Weights of a small GPT-style language model, trained from scratch on English Wikipedia.
Architecture: RMSNorm before each block, learned and rotary positions, untied embeddings.
Training: 135M tokens, 5933 steps.
Each number is 500 + 25 x the weight over its row's rms, rounded and kept within 0 to 999. Layers, rows and columns count from 0. Numbers have three digits each. The size before them is the row's rms in percent of the matrix's.

# layer 4 attention query, 320x160, rms 0.25, rows 0-31, columns 80-159
091:511456525526527476540537510517511530509459474478531501500485494483472504506486520492502489541501518530522502510475496494493489526502471513492499517508450445421507520511492520500474507462473556527514467499503509462505497492490515462453521528
092:520539526491477468503475508500515517511506507494521474496479511484500484508473523506502524481476495507501429504475548521491541508495480485538469510513468461457517559528464505532497506472490523511496479483450490524478516479504500532492499531
101:516514545500489519467439513507489526499523504473479457505457493510492453472485503520500565500490509544529539516500485509497557512522513482553484516508465486476565486502473501528483490497535473493467523505457478502499528505520454476518500520
113:496486492529505520533521477508534507459486495503497489473550479505545522530540510434535515484481511430492482482492466514498527515538517500492523500485531518542467528484522492466490482503493497494480509471534492504524497496451463494499533482
095:505525471518493482489514465463509478494469506535532484500485494487508515525485518487524538548467519463476482518505479510506503489479488490538455469494515496528469519518528528490531500456538490520469504506491479515552506520542508517485524508
104:504537474538555504510458516497495491454510520509512510468521472496514490519501504493485478518493540491490536458527495507497524460528480531522438441464493511507485481491494513506490557471518523526471516507496496483506492521530537518510480481
104:478529525546499495529488492519491503457500528493476501557508463495506497506549498510506516535487503453475551464559587491499466489517526481501434497514479492513511477497506535537474531477510510503521506529465489505451513520476475490529471512
110:461506488481470517449498490521500499483506536464495479468522469524508522537511484466491537542543497488554487437498529492473489475515517526517470517503522503517512519486494511500502494495503486515460553518486466467476489499500476481484436513
100:545525556510473489526536519503516494477544456465472479502495524483459557476486520588490462499481518553522527524488494518525511504493483488488537495531500507516505502505495496499504496488500516502519491502534520502494495545489518516500544540
110:500528532514472509500518495529506553468520469500476475489532532548538485537511510520504442498496506513522461496565528516460503502525475468468495514536464508491517528530468500504460473503520535469489504511535516523498484483498511501488519512
117:445504510482531529488501504525538508535494510504411501495483504495543475481521478514539526508535510480497497490491475511512472491497541513516537481500489528503477537439500515493490507502472477473509503515505449513496471488481473489512501483
117:487519503473507485500483454516522495519508498465532506466495504512512444493530496489517495459511541529532496495497450536490530514508478497512513497518507503486445526505488515486523509453529514572505498491496524481526489532486458484437521505
099:461520495472476487459516519534535503482502505509460488521494497527471552537466505457481525487496496466478466487476532505478531453505504511450563527503467500495502518454505466553515527517542474457500507506554502498496459476489528490504503482
111:485503475523491490478513504510491512473547518489469487505505486447516492535484513464481504498477515499488488485491517499489540460467497515496500480488500514489504497503522514515496510464516463511518536486535497493555554502491498542529476466
119:485481502520446484453545454498476496467520515495470465494466468544489515507519496507463540479506472475530442519533449503510508495483535518551500521451510487505504468493499457512501445444493510507511522508499496494487487466463472523515476525
128:533555503477448505489490487544444494518511490460493507482506531497566529484504498531523535494498487518493480468477504513500466468502501469505505532522517484511498515515545483464480507502524462525407456538519508511496479502504490504507447502
092:524500511513473478465477513488508516500464471500516479494484483519532498490510480523495487553480537472506499525490515485512495524537472498482478526498497483442500504533508474485519535472521522550465547505489535527455482531526483502475529534
099:488505462480528509483491512469486443496495482500497504491503429488528495516504485533541500477522509520475541483504515468515509505507534461500517513495542578520446469463467502520521523529508490484468504505476534506473555522509504527530502514
112:527517491468497497465469508474506491486504486527501517497505487480513507522459483549499538511506468508464540475512494480528502485478510495526479469485525508534507477479478519509498531504567552528506515470482494516503487512486495487551500492
111:494472515469496479477539519469536554501504473491488476495436517531484509481462494463478513484482503491551484539496519513530518530483468518476485540503489496539493522538489487501510464490493500503464489525495471504487472490532498512454524547
111:502492495506490506498578499481510501473524492487530486496501519516518490498513464473481464481516512485473454527513503536476495541492477516448489490509487517519495522556491494486480475478469467484504504482552472504539508441515482494489508488
112:470494489505530501485540496507520504482509479491513517468491528503510496519497499492511503504503513470457481497516499527493514535537453506530520496516486530526439530526511511464486455454489497520484495474515475497574535467456506529484518484
095:536476509475501520490463514492526538475508458502503510489464463505527489530506498500485534539476506476518501483490461494554552480492496480540510470516558506470539498482466514532542502477491519536495454462492478525519481537484495549510545478
111:476481479472498498513537473526512474491529478529488472492512521515518515493541537488476494512546536543504507496492442504473473486516525482469511499528548550488481489491499504484493518501482486508565475494476534497486524492506514487508488553
112:453473495516531535441487505516533489509526498509488534484467475509491502491514502508473499468543511504439534505548564501501503508449528483480476501474517429501485477514514503514494521491487516489511491553485513481466531459445508531495509523
115:517505510517462517512496483495483522503499486520504470508488561519532533499495528510504454516469486452482510476488496495544487496521521470480479524503513506492525514484461497494488490541444482469478480509516508501518495511495549465511509498
108:498552498528490531518517430545521502486512483510495490550503530522531528526508514505533542529520479459478486491506494500537516522514505497478442479456512475483508501505481470499523501502470520464537475469504508517501486517492508494476471533
114:515528488497502544511508482533561472504545436496532487483480537525520494505486529491444508514491534512485506562518527518510510507502532540462487492456543488503491498509499479460513500527533493536466466529505479492486514526538482468478534545
103:483565528464501469485510515513473519489464498508507492477441480489470527506491464532488494533510484494490549475486452474524534485484518486513492515502526521450464503476477496519464452512484484513485444492515503508516446507464536495491546486
096:493506487508540510521474486498542472547513532526521506473515516510497491544503485511491513484490510484504518514478469510501556495489521474464527493503514445522484524512508536481521492534455521439494497493513497523521480472486529486456484500
123:450516513485457489460504474500517528509511496476525561488523518509501535506541495470485498518456447478442484497501507485563445538481512491506482470505527468494495503476505489481476507489531528516455502519494477528529494447519514498557496475
115:487505518478498521504473486517535524452495492483529498486523449495505514519519478477507486565547517482503493467493467471519498486549509509507467492474482510536500516492485501476509502543513505486476470497546514465486463506491488478533478463
# layer 4 attention key, 320x160, rms 0.258, rows 0-31, columns 80-159
088:468482500487471468513491503518494467486492537514484473503452522525491477492477478522491535502548479533460533516502467511544514533463517482468524506523519504515521484478454475467475580517486494525537529489448528535508440507492477554519515475
108:503487505523526500532554512506491508492471487466485526526482522521498509490480452471474442515526481524471483487498493496544473534553485550480534477472512496516521498511506485523532482527493506543516507515519492434523532537474490453467503510
103:509514450490491470521506461494493508532495512508510529512488507504522502518487564495524478446471525533514466500481519505479499509526528534514531511481487494482504543473507496445497478506514555509504451470522501474461498515470541522490509485
109:494475516480512482472480445508498451468474495520467510521480498485534452470494531501465436498477508468492523470498498504529467517463517462472470510516505508513543464522533506481475519520496511491503471544518471495526489524467506536478490497
105:482457548481506488533510547536479558517502481468533515498521490514504497452496503508488496443511533500508493473510506498508482452488506486476499485517467522517522433521449491529520514528487565457470474525504502512524498444528541508514499515
109:486459488456502468484490515459470545500480515488502521494466523547503503510526510516488453476496562490453484502506484482526463483501496526499491506457499576443535475493498550501496516544509538453462484544530493517515529489504513518527490530
117:505542474489490516459485499484503507507489488542532512502459467493507461539486487455481499492531480524481493540541537459485494555465464534501511489454495487480506529484536466494449493477518507521508488508490510524474497513496499490495498458
096:497513511489487502504505495511530525523538531491507525500496484472530518495507493492557466493502478525495527479478510507479525477507513532499591480471549519470513579500469526490514514507542458487497462529469522505510500536464491453545536530
098:486484526493515537533544491493512477498485520469498500488505540506471509527515490469483537545484507534500547459540473517512529508492519520509445523522509520495509479482481533539513486465527483478516531501512501448519499505509505481440474505
105:502517458498508562481484468481528491491492512539493477500475527490511517538494506471498486494508495515481479555496507434491545488488468509516506536465509492518547514548503505484496476476514476515541493514491472477513525516481508502532511496
118:520501470527494503492532448507514487494497520535471494488520476500496478501519507470501451485462484508466566481475515461528489513513472491496516555528516510506467494491551491493526488492504484468447508481498543497459486475484538528516502524
124:531468512533526546485498484528507467521492525496534508462527492536544509544533498502503500459480536498491507484488477481493453518505523534480550491516473556508511496541532513501534520478512510556507513506519508511491518538510499484508532537
100:510498506475514498505493461493513515456506439519458535501513520509521465477444483506478558524491516509523478492530501522492530471481487485490528507491513447520524523506497518498486516447495480511533505505507510498514527502474512478516518481
102:491533559461495487523527498506487530485549449487507496505476529481500485515494541548513507495467498490520474491505516501464502543517507475528477494479510451494504492505534497492512496496465495497451465445526487510513528483461542511526449529
121:481501542532492495469516492485458499505504502465502485488476481505473506507506500469508507521511452519506535428531466517473498512516509519507541478497494518498515510516473520514485493481521468512484480520518481494480467512520490488529504481
139:488523534517461476529521545540508502512495526514511465476493481470503524506499502492488492501494444519484502529461460511506502534462494507513540493483501499533494508508522467513484532479540468524535485496499505459596534451498519497522540509
099:486476549514499529499443514486478508488494514520483500497488507538491462527483453471472465528576514483478506514499523519485482511516488519422511471532474510517500477506500507558539472493455515503515483498510491482500504551492501450484548482
082:530515515511513527501554445495492499503526512532525492457535494477484501475491525500454489501513497498503487513473514462535478513501491548466491487517501502545503504515478504440499434461521501509499467480506487494520479511523467504502453507
107:468505503481443522517480489460509467515514548508522445516503485490488493484520499469455512504485486475487544521526526519509479528501535515483510529518490522468467540457573503485478506489518468471539511498465551536510506481492483513485496526
106:509492513528532542520493513510501508447482478519457517483481524504529504518517483526476517494507518504463445528487518558517501499521451541483489487522478498490522492492483495492494485492472511475537513487487533506466503508480501451539526492
101:553498486475538494460532467489475496487491510485546525474497494502559499515481469487510516506505481500454453525464537476524491518523503504501502481485492495502516444500463495493559477492431560538502505484524498493491530519468449503493502508
124:527493526490528523481527455526486529445511492473495508503528523485525476501506494517505493485485478453433494499526511531518451517491504459511481479511478521494493472482451497503502519518464472472498513502490451481549461527510525511481506456
101:497465502502518512451509501503442475481513464487495498475517490507527501524501449515458486499502545502426487533534473516495495521473473516489497456517498480466491463500471491495496495481453527476538511506512461538520480470524478465485561507
106:453470521532488502501536426518495472469505495471506494476477498553512473480525529531544515535513498478499541468510508476493467478484549475477525525502501544488477483538496514489494472467478484506446502473476487473508480459503482521494472547
109:451519482511498472456498466463554509553475538500499497494450515464487466447478491468499482494515501466503517499487532512520501506530454529482495477474514479523488550514529482507504489474500536481478465525484481461485531468519514504492522493
120:523502487511500501469494488512475458439488444497542514514520524461502504543512518519492473520551488484501484507476470495526522508504487513524460576463550457490501483499477481520461445501509506470514505526509451479504527479501488501470494478
112:495481498485497481525481528465468470474507452507521499488469506498498524502507495467529475523512571492522493508513460493535508526462487507471490517454487471537435512494465510491507540524479524515510526524515496460517500492437504522504487475
119:469525477534498538490510535534519456545519497468513528463488514487539549502481518471536530535510492481526531514481476536521446488557474520502485546492495491481506514547468522512510488491487526471465518488485491472497510492498482499462523481
102:519471488522535501525512507554474529496479469504487511527530535492533488482515489538513508450478538517485491483508477505471488475508538500556511493515489468496524561513498467486481508485500534476520494483527464483534502491485492460447484514
089:537482452504537502504521490507534444469484513517510524483493529494534474518579539517537507459495551457469476492482494505520524503553504496464496519501540467516534488554533490479503488512481509506486502534535470527485527519446503483512494485
125:486559534486484476465523534468525540521520483492483509512527506469516511532508555493551499498517496501497485506495510516508512489459467483469536471492513490483495486479477507559477515501505538513504506511499512507513499495484514493498522451
125:437475491476514512485507506485496527500496516521493520519468539518503509501539531507510462504468533498460477486496494505507517461506471523508490501512498539499496511453517513500505518532482471502500484511476461504484495503477519522478452549
# layer 4 attention value, 320x160, rms 0.231, rows 0-8, columns 80-159
105:483508495521497508463500538515547538486475522480541526501507512475506481492515474476480499495511477518505528481478553479493516521550500466466513504466511512509461519449523493486515535477480507522493523478504498472488524465496567519472532476
109:512491504491523510523527467555490487535503534439438490461499528487532517489494523483528493488534475464503544501512538506520504462493519428510516540476484478520514490525451504540479539481462565500461535508510488492477482534507516482488514530
097:463495504513529483536504523549489465478538492491466482494480485486473584504490529478481547470520489507531469530520501483523513508462512473488501482464502516535534500494523496526481508474530511527516478506517520528528491513466519517489558537
115:486519458516487490533458539518536483507514483474513495470503506506505527478516541506509487470540504531478471476529473456538503471476483480528530515500489532500494498506456521539487530541485503481471531517495544470544525519525495526534467450
108:542525491480471511471457478520509501514482502514489522530499496497470518500504475517455504533470474520502468549474460495489450518518497478476510516498479502490479492502460460513566474492511562496535487508522502502495543519462533440491546500
110:531520489513527544469458500514554501515501488471477509491497514470455502479489452510490518474516495556485525529527527514501548499526492502501518497494507452535490467570472519497501505485483505509472487490492488465476459500522514525541538521
108:464509489444472533522511540513507505546483503514536482489504541513518537522501504475494513518511462480523505490529505528499496460566503524494481483526520452531515515481495508489481465504512476494510519487548525487501456507519487471486447512
112:482515498499500496488495502524538474500507513511501483505521500514497482514455456505497464518478479541459546521490485501498434487526492505491495532493541492492486492497531477484468523442488490469530480503492492498491456477521523477442543522
109:520531559494450494494517459494533491484546509462492472476480507482514534524510498457497499491516504440496511503534533523509438473510500520453454493508521531472469528492527539537491448498459458513495515506494471513466506503492477493458483504
# layer 4 attention output (transposed), 320x160, rms 0.166, rows 0-7, columns 80-159
101:527489535453517484468519498482531522470469486487496515489484464508499471528452488509473482515515499507527512517474511491514489519513521534530513497507493491432503522468515484539479477572467507483514484541516514495515538512488505474511458478
105:455511503484461487488512459498516526443465508512514480508469429532493485489509494485489536539503491474492460473475474494490512467491504571478453486530513534504503503498510494504512483485541472521525524461483537507500470496472502485479477515
098:500506498509495502467515455488491531532476536513548478510528488509525438502477458505466483546514471483501516486495511515530508481523509513485504499556505474463480461507481486519545478490482495469489500481449493468470518549505488491533449476
106:506486517503510545442541488548518521489472504475463518526476517435535474525474484486497517545522488500508524518459517531524516490508495535465504499519497523491468528478516487478540523464480496487492472508510480529479469502489516490481522504
105:486484480500516476510522487485510473501510490513476476450491486501540498484510507476549496466464484480476505489513537514487501508461505509529508526494482499500514529493571504477432510511501412531513502542481518519494534481479490510522444473
107:467467525501508448447505515494448482513494486496514517501491479485460485509487511564508454539510542482505498512471512483508473543489536539494518488496483459456510500448490494498536526494522483501518510501516524526471508477522497508454505465
101:502482471535489476493508480466512486473476488493472501521499461502479438488463493494458505527510504518485449531467485463493538528485482498492482505453493483439467509472470492537554513474481531553488500506490478466499498496512505509514503520
113:536496504462502490492535529504528489506458482497470507495534485528535471517550545480495497481491502456530494515494494470438546506464486439485509490467505516546525511493470477540537487474526508519513520511502530503506550533495463515533477494